Each number is 128 + 24 x the weight over its row's rms, rounded and kept within 0 to 255. Layers, rows and columns count from 0. Numbers have three digits each. The size before them is the row's rms in percent of the matrix's.

# layer 6 attention output, 448x448, rms 0.0315, rows 0-124, columns 112-223
104:102117156121094169098155158131148119097121159073153145136103136150146153149101111107146109181113131178154136161152165179112163128083124109135111142157117136125132140126160114144157150127149142132138147125085111124156127134128143104115131092138159109102119144068097193159105165155079142118142128119050134157087119128084117112157130120129
099:199113114130093147110161151108134093094131127142118122172134080092120149117132164091143094125112157142140094129098122143152142119123127152112131128093156110146143124129142132153106127120131142175113158123146153142145128151135144107127087151110118101124110130122094118091094122140073127093139149171109134104094110149106145167147110124122
104:141137126121113175108087087146134132096171106088093136134135133131110149125110117168117110098144138130168143127113149124127139145104153130121142140112160092175110167133145121135141149083146152148130116112146149136146135096116180146105142095167123147159097093149129136148149104126082135125148095135168135117123163154139173151145121120105
107:142092128143123166121148159166113122161087104111102081090116174122143135112100134117124096167139128168102092124110157148114148107123161152123132142107127161158103101124164125138152138163139137144161118118121122144090139134123138165083120127130103111120138113142105134121120126120147114134128106130154128133149143126159083163150135148110
101:129107157133166118164132114132168095133140133098138107098119110125138138102119111153145110114135090070148108111127108094116135143161126131106108112092134134131134149158134134113136135136133122128114098148106123125116120114099141111117118161128123089085084123155113116157168168165143104122107107144144127105103149126167131089086089135124
103:159125128115160124101133073149120119146155117148163122120121134125142152107195087147110102097119138180083097149119157100127160138122122118104158143130131082111092157125108160128152136120128184142144133132114139162145117103104155121121132133113138148152142126128148099195163166120106171107091116166081180111117094155126122118139111129105
098:132165097139119133156136140141134120130117105141118123136163130139132120097112118133118131124125133147115118130171145097117116097137097093111121115105116151075091162135127128142133115112132154121126130117119131125135159131134143119126094142098119125113174125091127109144136147130126096174112093137151125143148129118129096063141092122165
090:133117138154107129134152155136166124099121134158146130129113148104129107097148133108103089147113112095161136125074112117140141132117120118137110130075152154130143133108133122154123112146121129147117110137097147112145120156122110145108133119128104160110160160107110094143110135127139098118178109140114140083110134104124084121142172146146
104:140135134105134111147126094133099111129101110138156117085143130105149134117109146151103130065133143138107150079114117131120126144146163134148089151111123159107118157110135072083131108132112123156118100117140145144133145132091137142125134127132124138152116141194129133112161199112165116157134132145159140122115166131128135102106150114145
099:166182120122129164159120137154117139107142162167144153122120146149086117166122134162133112127167121133120142113141137178096131093106087119128138117100140120125119131122141135140123148121136075136122108147160129139119114174164121114149104136148126145130129137145117107133129146121128162151085075085059185106160119130131117142152156122117
099:049124087127143136150100136137125086128116082147125128132134116104088133129197149119132092104098110164126134140133152123140135138148111120130151122148117115128145098140116155129120112121142136148116091123142114116145096143189142088113133102114103103135144079139112139098129129120124123139110106168130159094114146145109113131130149133140
094:112162157108127071148125110128109147093119103113114162116155175081172115129096119136120143093072147110177168122153106112143146116151098125114126089155119136122095150110116122116140129138092098146130120079094123118115129141123150140102111136152139114090157105109115134118097130151101128127128130085081138133119091094095111105134132139143
106:123110133102122140154088146124101108128116154120158093123143159137136137111112116114138152107113170131072119132139126148129137146140146120098156166133129126161118170153110129131101096089157136134111102141158134156141128133138118098130128128136116113132122098131095099117136179171089118154143154139122134133132108131103171088095160140103
102:112111156096147116179139128092166118109137121124138159116138154139126105165118119121131117177113115129135137100101122168132139128163105122123104148102131153134111133134114144152136141167149098095142162172127081167142117149131104134150092097166097163118101130120112083132132136111136121169104119136157101163151108096085130121151115122105
097:151114077113154125146191139154078148140130150123096132103187117124124155100164112127127119174161161125177123144137135128163094159117142115139134124116160113125088122121146122139160124165070084176119139134101129093069107116148119172084126186107139166119168106156142148138105140156136134124125124132140133152108121138096118153104115121085
101:122146115095111126068091125114117137120095145109087111116131127121124112103130105089129114137132119129119136140126135153117121128134144105124134129079127131168169157155138116129126134147104103125106131151116151069129108108128141131108145157158150115141089134131164122166140157097103070128125120152127143111094092122131106141147097086108
106:134182121133099127146161159147120083127128144163130124125134143125145134151116170109120134172153120145149118140172170108128137162141109124163099113123087137158105100130101124176113125136109143119138138133148166135137170125115123144117148150169144115109097147129141116107139126138135108167153122150141133184142143117142120150176137109157
106:124108174145137052126129107137112143118096180157153163105147085119143116151149138106154148130146120180124125151132143140131147128147130152110147132129152102150145084093106123156145115178105080093111145118108090108092156123119118120113116135152109116166117096120113117136108145160141144096103111149108139113143097074137147093137146137139
101:090098141122134138147133160132119143175130142121121150096122111126079103099102137131150105109160075137126120078142096114145134126136119113144133081091110125149119188116107102163139137145176126150121184154108143139125104142116133159158059125106117119163124125134067116149132146146131152132111135095116116115124096118087165124125121104097
096:156151157099173134115127136149128141120153123160148133111087099130108111081095144128120151138087129134134115118144096152111160125136139162134091124107127119134144136114153098074124109124120087141108147109121111095144103176096103099156113100166130100125178097148110099146129129095120113123105126145147096111154113111148086128124153110159
100:173115126160111145109135101160155107141131151077176108126107134144134147138107142131121098131128130131129112131091147114120128059154116188167094141135104118143131129149125158155116116135136149137126136119170133149090124105148124104138150123135117116140123120135132123164167155092122155120180132161107102093130180152155136122110110136163
096:107155124138123118124184102092186146116151131132117168157120131112147141138115112148126064158120107138106112118108144140140172118127136140156086111103155165118132109134133115155112132147135096122160119114163180096111121145149121081118108124151098121149130117105106122129124123149147142120154104108159150124140125117107113085139123129123
100:162141134144153182111164116120141102124082094086082154117119150143118102151161142164141115105130112105110128131098125121142135120131154130154170150154152093107134134153108128113123148128126122160127140168138153122149133140124116126134135089135139133143161130141133152121093094115126139140117169149142077154111119164109146112108121124152
100:132133163124111160091149111138146145099079124142162145161136149124112119145129148134107124086123108145155164115102154171144140123124139142138120128163113095196153197131160142121129162085170160085077118121124161115109130158125135134123127104160151136144121118166140150141098121113112147105116154083124118116084120156109145168132162104128
102:174150150155088148113156124050100124153073143124164110094112105150103124147128104116119113146097116131125115068122147099149095102130140105141112115111157095125125129169152157159121119129142094136165154128148167142124109138147096088088113137127129140100181084157155085164121103121153153119127145137101126135119131096147065118131143103151
100:131097182101131114117114153105089155118118110130126135126152149157169129132124115152145143110100141181149119140140136139151120136122113109114149105162063133136138135107113141131131140132109156136136094148149152100149121176142142105142110108111154144190166130154101128114110112085168055117116092105116120125130107135110115084131107108080
101:157129133155073115098137089150163184167086124138144119099153146120130119135121142124123175155144118133136123133127136151168102135145152133140178113129146119111154161156143132129179112125120090104120157129147162146133113103093140121126082138130098127102106157139166148119110077126092123110114133123126085139140114124129099130088109133201
099:103104149154114083124110194098132072095114116149157087153126100091106128145121139148085117159103136127139139143113105121095156100168147142096104093163120086122103100129113173114146154146144189109094160167081125118117113145120108159141136110147181118100136139126098141122114180114124079142120113105192174152092115144125187124126135115147
100:128126154126096120089118132120132100115200102142148137060117139118154105157099118117147116132122131123144143090100152143089126146154116124130120118117124150083182158138094140153126120171183157133097129108135140146089149107120110105127141129131116141154141080089130127096153118094134100145134136139122157139152117131140146140140130126152
088:110168186123132088125112139152121137121129124071115163102152129174115116131148117085169147143133121128105125082148130146101151129181160133081120119172133113176128106103170119115102136171116116155121129143100095113110077103108114135143159101124132150131170118124128171110153153143169130112112114112147128087102142147119134099115125117167
096:123120157138099106143116123102102076180131048126152115132125146146102106125118122130142167115105113150107125135129155084113119143127108110090131163134160124134111121115118150090164117163152103113121135170158155107144119112125139143122177112117095097124183139135093110181137135139168152130161144148118110151114189151111104125097143150122
093:127098132100076161133146115129142133107166152135124148135155121132146129129148123149122130103155112125115091122145142125088113132162088108107131119149090131129144120121105164110105092103102106155117123121124139155115130118148146157147096162151104140096080117125107131161135134131086088158117157109093142113102086128119147097159179098150
102:157157104124073147146129162116161109129096107103129130146147112119102147142159135130158103161116117107119191115138105120166143092157100147140137149133151121081091148130126143105149093119141146141169161094160098097144103110143152116127156140184176142144093136096088128131132132114113082149118089124118129135091145147102155154127112104136
098:127131108095156167092132130130196107106154147116138111120146144129117167097129153101119125126124084137163123098121119114128138127127125150148140140178120147130138136123116109147151139116138126146124121161120153127070135108144114143139146150144162144097087106123140177156111129094147114133118157119111106156131101092106134192109103142063
102:116155134084126102086089094072132105104129124117135088113127133103134097172105107155105110110145131106144104135140129138139141155137105093140105104083146142117134152109144146139134115133115141084161123113144130127108159101128096143176116196106116163116105116165107118139119171078116140131096088168122119105163130128149102108143144144145
098:105120130119135141146156121107093101154163118147080116119147125109099142157146167149123107121100115120143098151141144138150107141137125145173124096149143147130163166127126153138116117117111162109124100081122141101126149113134131121152117174129123130119151089109159115135132096046138094118147112112113109149134106081097141164125158123114
109:105131115124080123154143127127124103102158145093134112116136114131158093141140111148103184114152162116133167137147135131088157098141120092138148124154144125132117166134137155112128138124148129113121106127138137135113145111112106111136154127139108110144130160173122171160124106167145125106087132119108131202124093118118118097096171124133
094:135142104136140104120190115132115090118097117115134131132152122115172186104123167142118114125133123157150123116108129109117118143144129126157167134158175088131133157162102148108151139097098113133110138129108160115152160140160152131137116118213146135108080136107147135151106135162112144180122116133131109084122115142120155115131152111108
099:135164159169152130112134093139148124126127118107095124127140118171133115115109104128123123138132101117141126142188097135121144134149115131121107119117151159090147131125120125127103139127130123103121108109089112139130118138146152094129094132095085090145141142109131109102104129137117136123121121178138152184167148058148132108132096130105
094:117109087159138164110134117134161147118140116129148123141128093152090143110154152114093136141127132112131114129135150116137151152123128151124112144122144127062155102170121137146131098153140111157149105133108121118081125128151159082137129133125094150159118145070109132074148118124091130143193158142130116122134105182140106123105138129153
110:205135115138152184146167123128127133093125132121150126129127104143091163137134136150128120125123123182113139131137117125142122158115146126125137131119088133105117142145107105109141126137137122176168139114123117115107123145148118108093124163151168122111158114109104092115147123165142124141136113116142103134144118135170068121111143144156
102:139119153133150136137119114057126111102157137116166099124135130160076140134142123141126149132094072147132159097163159126147167138121149181153128108099122119173120178146133122144126113130126116131148123148154122157138102159146113078111104162126115112127116140125087098118140104148093114142081119120093156082105154126135166116150135173140
103:145152147099122109097137095119130118128170110151109148152112148116132150123200138130097140115178166102095071101131128122150179094132137122137143152159139083126113134170096112132138094148128137158146149163137100127119123090112127180154115125173125133138153139105149153143132161102148125124096115120126116108096045134137132172137092141131
097:117129158071117090098121118088149106137158111112125119133182123137136121127134127140113153169155138096133093149154117125130154126139084086149152135137153135149156112091135091135149091142123144133122168146145108128118134098116139139117092104134138135144124114121087140143114135129168144132109118144163162079148101096184092159130118104092
100:105116079167150164133112138124112111122116135104155113118159136166127102133120141135087166109085149124131089138120120074135106137110113107090114152124148118125162078111126128094132131119111102137127147113086107128106175118123102120078145156113060132108133181082112130164134137149152110110134131119129121147153128138083101088118125101146
106:136086140081123123144097086109135140092109098113096090120147066125165154083135145119133101141122114111110120126129128118124110128161125136111158157121128165189121116123079110093136152113131104125130090153107111143159144101148111130145140122143103149113135149123156102147133119113125104115136167160156113127146140191092162148108165121129
106:145123111145153150104161108094105121122135131113127079133128109178146115132124123091149099114117102098110142132134103144153135103116094099112132113098137137154150094165125135154149151096105141110109149145106154096158106134140088184167123136086098089132133122110128140133096119099131110107135127171154093138093124144113138162172127130166
101:135159131140119096119119109098162139133092146099126168164104151116115136125116191126118126095111143122141130158152119147146108138136107145156086108117129140104130112114114124133103136084108101151094115130148129073111151089143129113134124137146137169118150100079150101118103177154117150140138121148106107129111134116126143113129136107082
098:155126121117145126155143183149153127143175125157146130077111142124148101119106085095155129126112138123073149119135141151111148126106121121135134135085118151145088125122107107140141123127154121113141149114091092108134097127130094107118109164141163100135092100093121156113105158089122124119101124147104117138134130135084123113165155119096
103:147133140127119119116088141099110170152126154103123112135131139082101118134150102164107093130161108133148118122081171135140095125126124140118092140145129106081158158116147129147119094148124117128157112096139108126132093113155161181116149148053134123128156180116136124138168126151070113150155120154109158123164125135129122160144105097138
101:159149132140097119093164147188090125139163108097105128145107133123108138115174097134171124112165132141130146118139134110122139122167130140135109101123133106108121150149134150135089119123150168157104126140111169076156151120098126155095103171098149175153143144150105136122121105087136088110136163103107184120139155130136129120137128106110
105:162127103181124096149168136118087114135093139107129121122148116122149143105177172173151137143106146118130154133154155105146106098126101094118130137162102155140120113139130126149113129145164128109157121164090149114106118108117151107110134159134179103120111123138161159129111103109124080133124128162111133125133148142165108113121127135104
106:123095107128114117144185133111122083147160099136151111139102120138143101104060129124110135172100111151090123127099126124130130162138141140132104134119126175073119130160125148100152078130110167153123138153098098109148095142149124144085158135125153159151178124127114106135073128144143138120098156147080099110116167183125149103098098147148
101:167138112126144130126153175123090172114126150179130118114142156112138114128106122100154112137112138147140099092133142106119168170091121124155127104170137110143111145105138134124152142132098109107123131138112134101107141149131116139110126128171142122114145136107085126126136155125114122076130133139114071175113125122118087127080104159103
102:144145166151145145073130085097087095139128132156162137128143133144128111100148134110144147139119112113129172127146111131164142123127126142126140117144121098121138117133119141114151139141133122107130123160140170135130092124118122105114150101109141101164165099187153125125135139141115169120133115155129093147155142138115123144111090153137
102:101143095123114138088073113131066105180123102133163102140162113117120115119101136107143112107133106111138099104125135144146129150120096094144168166094106134144125129119117145114125126129146133113119123107158164185141102105121122140142096121109125095126121135136124127128104127111112115134141132120107137113115162125172110140114121089109
102:138140133151157164115132103138113146117155131132143147118151167080176132110128133131136117144143150134113160120144105148115103098135134116110109132134131154086132116113144129121140161175168138123126150110159090130124153136118133132144100111135135100101116140130117139099176124119140127117097130154106130090143090152051107120155116167117
107:144104127107135152143194123136103120157166144068153156178082133145106157103185120132151114126117094134121139149125102130118116082163144137150150110096140095133118142183133179161175162132148125142128139140127125142169109162107126147123102096124121134127116120118129091142111168140125122110122197146113114113133148115204112105092148136135
094:119168108166093137143096142128114143103102136142128150149126109121117078112156131142112139131131129093142147133133135153148137125126144131086082127132133130118114132102101117126127155135142138121105133124091115093146132132132118118195097147107163126100129110170149118120169089154094148128127094118123111110117133092107126130103072116115
107:123164152099103124059141095166139132121125125189122120169123133140122134141123148129108118145118156166112135159138128104147109104080138148131127109145111131120139104137151140078161088096079122137119092143118148159092130150105135114144155126133093158120099114098110141090109139135132101170144125100159147120149109102135136140099140108139
099:156101134123162080109133151104128125095139167121144149130128131127134108130145144146126118104141109143141108144128128129117100096140120142121107156112127116116152083107106130140144130117088118151154139122120128138108148133173115131143150157088134098113076106123119142087097106075142159126121123162116169154139135088095147161132144136102
105:147118126154142143177151149146135107138104129128119111143143119132153097108118131078108134132162095119106082130132163106134123132119170116135127171119138103101172162110123107121100115141098135145103164131112117152140120142138147135109173123176123093160141099136132120168144124094071109154107184099143116182169123128120119129089174130149
094:129137139107148147133111150167147108114146114133108145111128143116124141107136099156146168163149150092142160103166161116167141143134105103113120120113170176146126115154130123149090134110119114104145105138128161120109116114146132145171152131081126116098088113083168145121155104116111125135118085104114152102123124096142095151087175118162
096:161127098122108084131148100170076088142154140159099137167152139148145127138128150129138113101119162118098096148169119118127131130164156124108125140151118105148113141180181164131131146119123123100153123148139118119142152108086155149095170138167127080126135179093126143125143159082132132155108116118116140143143132166115167132157160099073
100:119082161118150118161134130149106111121157147095082110155141117100123132134123142125102144129119146114139156104094133124122142160119174136090117121111085121127108135127120119120149129125140147155141106101135113119088133084128125145130132132103139159129113156130134137122078159164160117153169156095105127129135121140142134107121100125132
097:112107112146089131152097161168164125112132098126119140153104088097099134131169121126152134152110111159117137151112136137134136141070106137114163096100106165093147108163096148109160122142116131158130108152145108128153130137142139115117117104130114115152169132146082119142111112117138152121107127127113105149130169162119132116120153091132
097:129129121113159126112144097112112153093068110096142154135135125101138118095152148145119131116138118139142139140109088116178095121141103141071125126113166145128142146134141163179176155158141121169134135128138088069142127153111114127138131152107106134152104122135096148145167124123083161155097150148133120152128142134104113165106139141075
101:130131136149138144104108106153142134125094167160120116089131153184144115125138116090121133170184131174066142131137139138110112152116127106109186163122113141157134097141168109154123150090139126115158162131088096158153114104111155150098144112172165097099114103137151097143148109094135135145118144130133118120182122097117104136154138137121
096:139108160104135116123122094117125110093090135129160126071124160123114065138130108138116106115097165147139120120117144129114096141156140133161109094183139112128108110109116153141122170120154108123116128120163150134137108116144155115119140130104137098111154146117126138078130161138102121141134142152128132131150107149109091130111121163128
100:146113117097157151112117125124147131114135151120104132167110112116102142142145134095118105130136164136120158111150134134114169115148111129143172134118155154132151130079135151149099162126127123156164165140155152084096145164092100118117136092123146122159130092138134117125138166118117140086056128121094158143092117153129121125108121094073
100:104159102132158127160135108138069115124133185092094136106097073111106171150116125153115163157151137106148139143100123122159103120104138155146119095123126127106105103139168134119146128135107143096120109107084126115120126100123154144129161117160132186128129128110128110146200125148145137088172177079132119104122126118151147156179154109072
102:130118110129099104128129140140132160122109170135138143133166080132110126141175145111095137136101131155158114152106093080103142144134189127158139152137101126090125134117125137131129128158154102127150145116169096129137145132128109102140139137136147173113114071087124112108170111126124146083119126122118127124116135146142119175098152124148
094:096096144183129144140139163147100120129093122140136134146112111140141136141139113145141102106096140124108148137127155086109114150133111165106170085124177126130117094081119134127162139132130168110166143124175111120127134108113115128155160120097123124120146143104170150129100124076138119158093138142143046115127139130112145147123157125115
103:111137157172124123111170149098099143119179115127140125143159116111145129129135104135130168090131077130137154130132138173136160144166125166141194117144118134141124153122095102148131140099164091113106132139146120124116166103128115128106092148179172087133117113121127107083148118134100078104132163127120138099092138119133110145143141179135
103:060094116125131134088128143112196092173144074136099146115178132096130133148098115120120115143146146115109117175186148134121101086126124137111116122118080110122129132126157126128122127148134155123141121127138136136137150116087151122144123094129151113121175123105184133156141121102143090128156117164128185151113136134157133127153102109155
092:147091125147154057178139142132149147135110166119132131149118117120136144122089143136105114078121119117098096158136100124146154098101142160075140134167129109161156162117119130136162127129162140118094111113094163161147141103155122097131132109114152096136141125130118127135111141090118136132112132135102158101133118110131099117126113132105
093:127110085135128088118120156125127141148095163139139117143091116143139114111134110122118132155125110149160128146110124137117107135128153118119129150098133120097144123126116104119137150151174123115090098154148124120154136129097140099143131085127091111137112146119107137138134135100166127163173097095139122135151135072094131133137099188135
094:125117093107121102104142125157134171133107140149159129090125115101144085157148154111144117093095120174101143145121114151112100084151128173104135115163142141138110144150136137134124104122144093120102117160127132129138108148122165103155122129104137134113156096113132118116136102087120162125090138092153116093131109170128144094164131181120
106:129115121163141174124148109108113134102118123161146144116161160113157156064168132139103135102135126089113142182128089087140157084124104124140104151100109114134117172119130144094106108126158158102140116109164125118173156107117121130125116149135136133118145155120121089111136166178110094087120121184120140115124115103114165127096142151136
097:089159139122127080095154145127074091145146146143127156130132132155150073087120132138155089111112078122133117139135129139136106150116156112143146143136127125156128107146157134102135104119151132162143132141156122134157110122114144135158120137116133119100105119146153166109138141134100107137162087149103115155127128116127123156175105117149
099:130150134108162146171122112124096116132113155133080115110119142136125129131136134128134115110095159161125102151156113112116094120125172162136091125152143123125135179148149135146099162107122108142133130079098135132097103137150162112104156131122145142121141125142110218131140141149143095101159146161121126095165130123118137114130140145117
105:131155118148137065139142085141147100128128128083150131123101124127111147135153092175126136132112136139137167132125117115118123104128136089107122146135120134155117113138138114118130156127114151118084106122147136112065101144150154139103140157136136137106110164144106125113137104086159141113151098116131152080097117125100118112118122146102
105:125152175157136148120080121116126082153119152145113116144125119125140123113177151127107090108138134124147104130103143142108115099157115170117097131096154146129151145156131120143154132108111135189134131136087126107107100108101136157139120103093137119151138118166121127099129106131118203124120171137071103164094097112127142123152159117126
097:098103093107152130122117107112116125112131126092085104163153143122103155164140111124103109099135134133091138121168153150116139113126142130112166135103100147200136112132124130158130131103089106165149146121127164114102128120123146174092142142117110112146156096123109121137144128121161140140126144123118142150144135110116153122136174108093
095:120130125122128147167116130146110146128083115154120093127099139101141168199108095147098138126159103134124092112144108123123120125119138070129133112099154111113131127153136148151127142114117115097141127107103120128116111157096112166153114132103087144144132119084140053163137123079095155124134126133186112093147122129126128118161164103114
094:147179096111157103111126132183090129133130169161161175130156093146138131098132099119124150135112150121123144159143115087106107132097121114156126079107120136128094103119117149150098120159142126106122122156134117116131113110123112118127100117161097102113123133102104126148104139129140125100128143152140112089134189079130155125114119146115
102:146148119136132149145086128096132102126112137127114132110152125142152111134137155137138129105138123108130126099141108162081089073108152140140147121142133098081121121143142098118101136146142124109120087119119144099104152124118135149118155123147094102132128140124105119178195096123118155082142138110121119170144157130177174111149142107160
101:109120079088111158154119164084154193153124140106131105098144114119122117151126135103120128092140162149152105149099132131139127140151113084105137123111127167120116149117139148135127123103099143128120138114087112105112146121118112108135127145136130160168119108155144124153128084158110140151078129132131150123080121089131157132196171131066
101:149137123141182160154136118094164103150107114120111107109130137135116082158145119167128167092084111138133121097132117128161114103123117147127128140136115166142118149127121153111130157121105142126126094122144124116152131146167120155136100124081140176123132148208137116104102136153158114152107111121142102126091111182142121135132107109138
101:145102112160128153080155150117102186154160124107098162131123115138094129130161110136174106121131121124188144130139107125152148151165121110116141110123123120132125095113127129133130124108114104111097103162185120173136109146180119118151154128114127103153101119122159109119153106117164108150122145112155155114149108136142168081135126141121
097:116097123137137138140139140107140116184091123167097135130121111134138125097128102114163129104169140168142160151146094143119117155143121116094111123136131116104099130118121095109109088125190111122109120119107170101135135163141133119178154081126149120089096141069139139083129148162166150124078063134108119137185151086095147098113133100089
100:151160107157089143112136145122129089107102099075110141111134118138131139107125166125120149149123155099100173165154127115149105133121154114127127129145169159089161139114133171129089141124133144107138163133136109135108113134096148142093106150127152153141176098128130141111132100132138158165126108082089135133167103115122095123120082169142
096:136137142112163178072131162137110160142084094119103144139111134138155115128078104101149128161140150092115145165140109110135111128182106147131097125173095123137118121110163083103128091100171147149112137137118105119133103104117124126091146160147133101155157155162114161119113123137140128084160144110140139118115121124153132121104139147093
099:113079137132093156152119178115126133154114104145136165139115124109101162123153132144146106136126122072128151176105111100141101153140110140092141133085084141139121124150055109153130086113131167121161133184157119121176140082104081144101149126108139125140125122099120125124169152164122136129088073119137085160139096156131121167103093131096
101:080116147083104126133148114134130131164130137145152137131090123117108148150129158145158107113100167132111070091148119111113167111134155089141125118140141185089171116104099142140122102158106136101156155151110146109088109107132164091124146136118134118133110178164109130110140095132136071146072129125117086145132109116162088124119133118124
094:131076100101116143134135091122133107076109091133100114146112108147130145135143080141102150106113139139134109070130139127146126114121120145136126135149096153167161142139093122123108128137139086143151149144128124120139182068104128188127138121099132047138115120121102132167141145165131125147092113109132120160136120156113126161153130090150
101:112125108180108111140105148108167116098116149133114129128122111142150144113118171125128156114134168152103134127135134100141121096117121140144134112160154145136139127140201088137095116178131088132101132127120110092075114088112096093101131090158155154160162169164143123132147114143114148102137140128103142088108139113123141131096126128102
108:108170162134110105116145114107056103143122134158139110139084141120121108162156126142114135120092097132130130093096124135111110170110129147143142113088117114128096131144119137103123179110104090147129155089145137143112181141160061103124118125128146140119154109143152111072107182129155159118125121077106151137167132105147128130112143108132
098:126150119159136111101128155150119179125107140119105142132130128139156144122186149136132173133100150165107130130128158106113139076133134137152164122157116155122132168162091118149145109139176155104135123090117108118100152112119121105105130138113111116109119136185153149174141128123134125089101112098127085137072086168174130143118122138147
100:119179145131119104133204144125164131132155090132130138159139168105161140159073135151133151093128118132107152154115124158134126095146119115135077138119150128140126155138146134116123120114143106098146164123128112106102135117165191095133134129098149148142121158122094112139099121140146127119167142153091156145119149114096131108100120127112
097:123118130119139123128123102163096114090132128115132147100135122151129153151118087135131167196090134103119121090141144130108127173132112148127126103142114110126126156138114117119126104128154132148122142145135139130116094131118116114129128100131126153139130157106142116063054110153126099152133110135091096036134127107138157148133144169189
101:141088188120083095125100128117106103107170160126163115123110123131136108136109145118117111120132189134146141151116116137143117144122148157174126136133162114097161095101125071131167134158142145132125127138122129106107173130153092122144123110172105143145147101128098136144156103159135134104127118097120115101137128104119124128138105160082
105:153132117161136144136146128153125120128109126118102148134114127124133139150108126102139146147165124129126162134110149134138122131137153092086114137117090114134134129115086134134102145121122097132136116170152124149134111149131114124130115114095142124114134134136116176137117134133154147146146111172117154139134138162127138109140173090132
100:123155101110151113152130113158148108128149105105090131139161139125122136115115129126140140105090132130150109128105138073144131144164095121120103110115086127101120130150107134154113155096126137139097128124128105156092117142158160156073152188170122118075123103160134128139139139118095122100113171097167103122147151130133133134155135162127
111:096152128170140125098143072110108138120161111155142088106148123151125093133146148146111132120130157121123170134138098171083109126109096113105112156107115146094133144135104117155132130136116078149117126082130114120142142116145094112133130118108136083174117161125068074108137131110107173150114166155088157140107176133111133136143119166091
096:162169154149112159135133103097143135098120090121148104125138136146092157143134099130131130138114136113132133133101165164111151091121119115116133091138142123159140102124123119162109148153146149144141153096134122151162129099131116144127102144113151164139143141143113160137177140121125137100141149141141098197159135158124123166115136116130
096:108173134141125134108136167125137121150086101095077164150143145127118165134154139114175133136150124150124106150130172087141164118111159134080110116108163138151098144116145152178097151117115204135146115115158136110122114090114148131113111146101099119089120132130090104126079097150124133125080108096142099091121141103109122125133091142105
107:115137093137111122123187150106128144125077108155116128152131151115120118154145160159107171113107097064142106116090150116114139109129129167119115149166164105115156129133190148129099116152149138147156108128154158132113086149120105115142106131138151143122096078100167184118127091133119129174125188124125121121082113148100146149151112127120
098:175147110132155144153137162085146126115112136145111130136103129122147162125106126133162146160131112127109115123119105096093116129099122117150146188144085115143107108077145082074097096137110146092151109132101149149145108110153106180151121147171097143141129108087105111150132124114163157141159105100136161115123070122084121120130105125105
091:128124114142096131169147114095122092145117155157152147107131124119129130122130170118081095123155148111110125121102134155152139081127135124129124152151138155139142113129154119115098151147166129129126100107142140135125134136139151095123127164118098096095156123139158121059135098147135140079123114159118120161136113100150144150134133118070
097:082076137086106094094096129117110161073143131124188134125115179164136137097113149152143146105158122144118121130132145134091147113169145152140135131125113143134138087115094132116128104119138160089115120107122175126132160145140107145128130117116098114128127125157143135155131169162110159148103138117160115138122159100145146118114110144133
100:129110151099114115121131103177124134170108146138106083160108126117190140122085169109098117083133091115115104141139140132153151120110099165120142125167119145104117107146126121173110114147141134160147135144136072090145143146134105140173163147125179139156163103148169135132111150122107167101107109097164129110120169155107049095142137165110
100:116121107087125111164118098105176140102146124156101165114126143185142158113129143165180114153095154144123133142132171110124126187140150089091145110087116135187135158122148181163095154133121128088124130137107146124143145141138125097126097133112081109115129102112131128147137115118115168145121115164082157105103108166122087089117164149091
094:121077103150120090108140101089127120073082082110095148085115142122113144109152083127151094131099118076113099175121130143091112185098128098121148094120158142129124112144103155132145138118082129104101146142154114134119110135143120127095161132091142168120138133136115090147167099122095122141130131116119151139130095091154163147115130132176
099:106117135071118080120124137122094160054137115134065127162132170116123108125121149084132137143138078102135116128141114112116095135122144092174104150126134141165086097131160081108127189156097115142122112124086077103158173113142097140127108128151120127111100110126156144139164116099094061164144127145091156106106185118170142122158124150161
101:104157098172127133086126157123154076145119100132151139127126134111120119119135117172117120204143142143128116098112135143102073158143145085119090113131127135127144119158161118146121172172098091124123119133145155142135109131119094135141167154125108098132139163138159146133130110109150117130112112109118147162148089139129197181088140119160
096:133127149144099171153123154150136165146169168160116137136177120123077158093154116108125174113144146106182176161112144159138129162096089113149114119107122152135173131111125146119135139111134086138119117131096131140124118114137147114129123116083140094100178152127131081082146131099138123101105103106109183140131134122148143156166155184151
099:161162078157110133120087117095159159152144137087141126126141123178139134125113114128120135095115113129098113115121127150126105133130145119137150131162135119156103105111101126154133154099130113132129132143111117103141128126142126171106140138148121099149151142158162124134155141149191090114138164132115099111153148153123170175152125142127
103:130162129124118153113087086134148090099110123154139120166148160084106115145122097101125114090109104164117111076110152159121117135138135143130126130135162137120163102156126128131130114125138120141102088133106194162133101122140127150156129142101106176115161146122168107136141141130127119142083109132096115148131129124087131167152058120143
095:112121157087051152126115131188134133130186156087111121162141176084146157114117139161130125161149109121141158157159134109173116140116089155149154131109121096155109139090156144151133149120093139097140123083107128105164132142139133128130141128133127133108147097136109149169133147138145132110133123145156106070155142115121129140116117179118
105:090144179150126125142171107122133131160127130135143103151137112145161113147111125177153116155141134127094156167102162131123084105126104140164117146108122105106101140180158119079126172112136151178126135154144077093159151187124136103142105126137117115131130162141135153121148141124126139177133150116138153127114114146123128092093112102123
097:156138130163155095142125132127152121131145123158122160133127144110123126103138101116167137099162129119155142113145170113114090124120127132115162110098150140126132138080105095113118144111113168114173137115164139108090097115085158121130115101146173109122120098116151104145185116130152137100115158153098119125146152100124106126125168085123
098:130143169105099152197116112137148112148116163175097119135133102142115128138126145124087126118142135176112092093147145118111138134120151134112144150139136138115129129110138132157101138154146143126135144123110154167108123131094169145101113117143128137110160111138137123162117147108121119146123125131149150153168092163143080114154121161134
099:132148081090107093116167155128162128075155154142154141097085114118152081112134184139104144149135128114138123137173115096097100151120103126151162103147148113096186142175086108116097115169166142154107171103163152065183123152095110076120129125154100162136096121098150167147192147138121132091147116121118111131154125148157159141122181126104
109:138117155179140126132117128126110138117123145167133113177128137117122127103171126152111145151151134116139151109110125089132115116161162115157149164126106158124120115158109110109116146121169156127146108121130124068125148117096120111122150123132188128152127131119168071142105108158130102117151121175140129117139099133083117158104066065153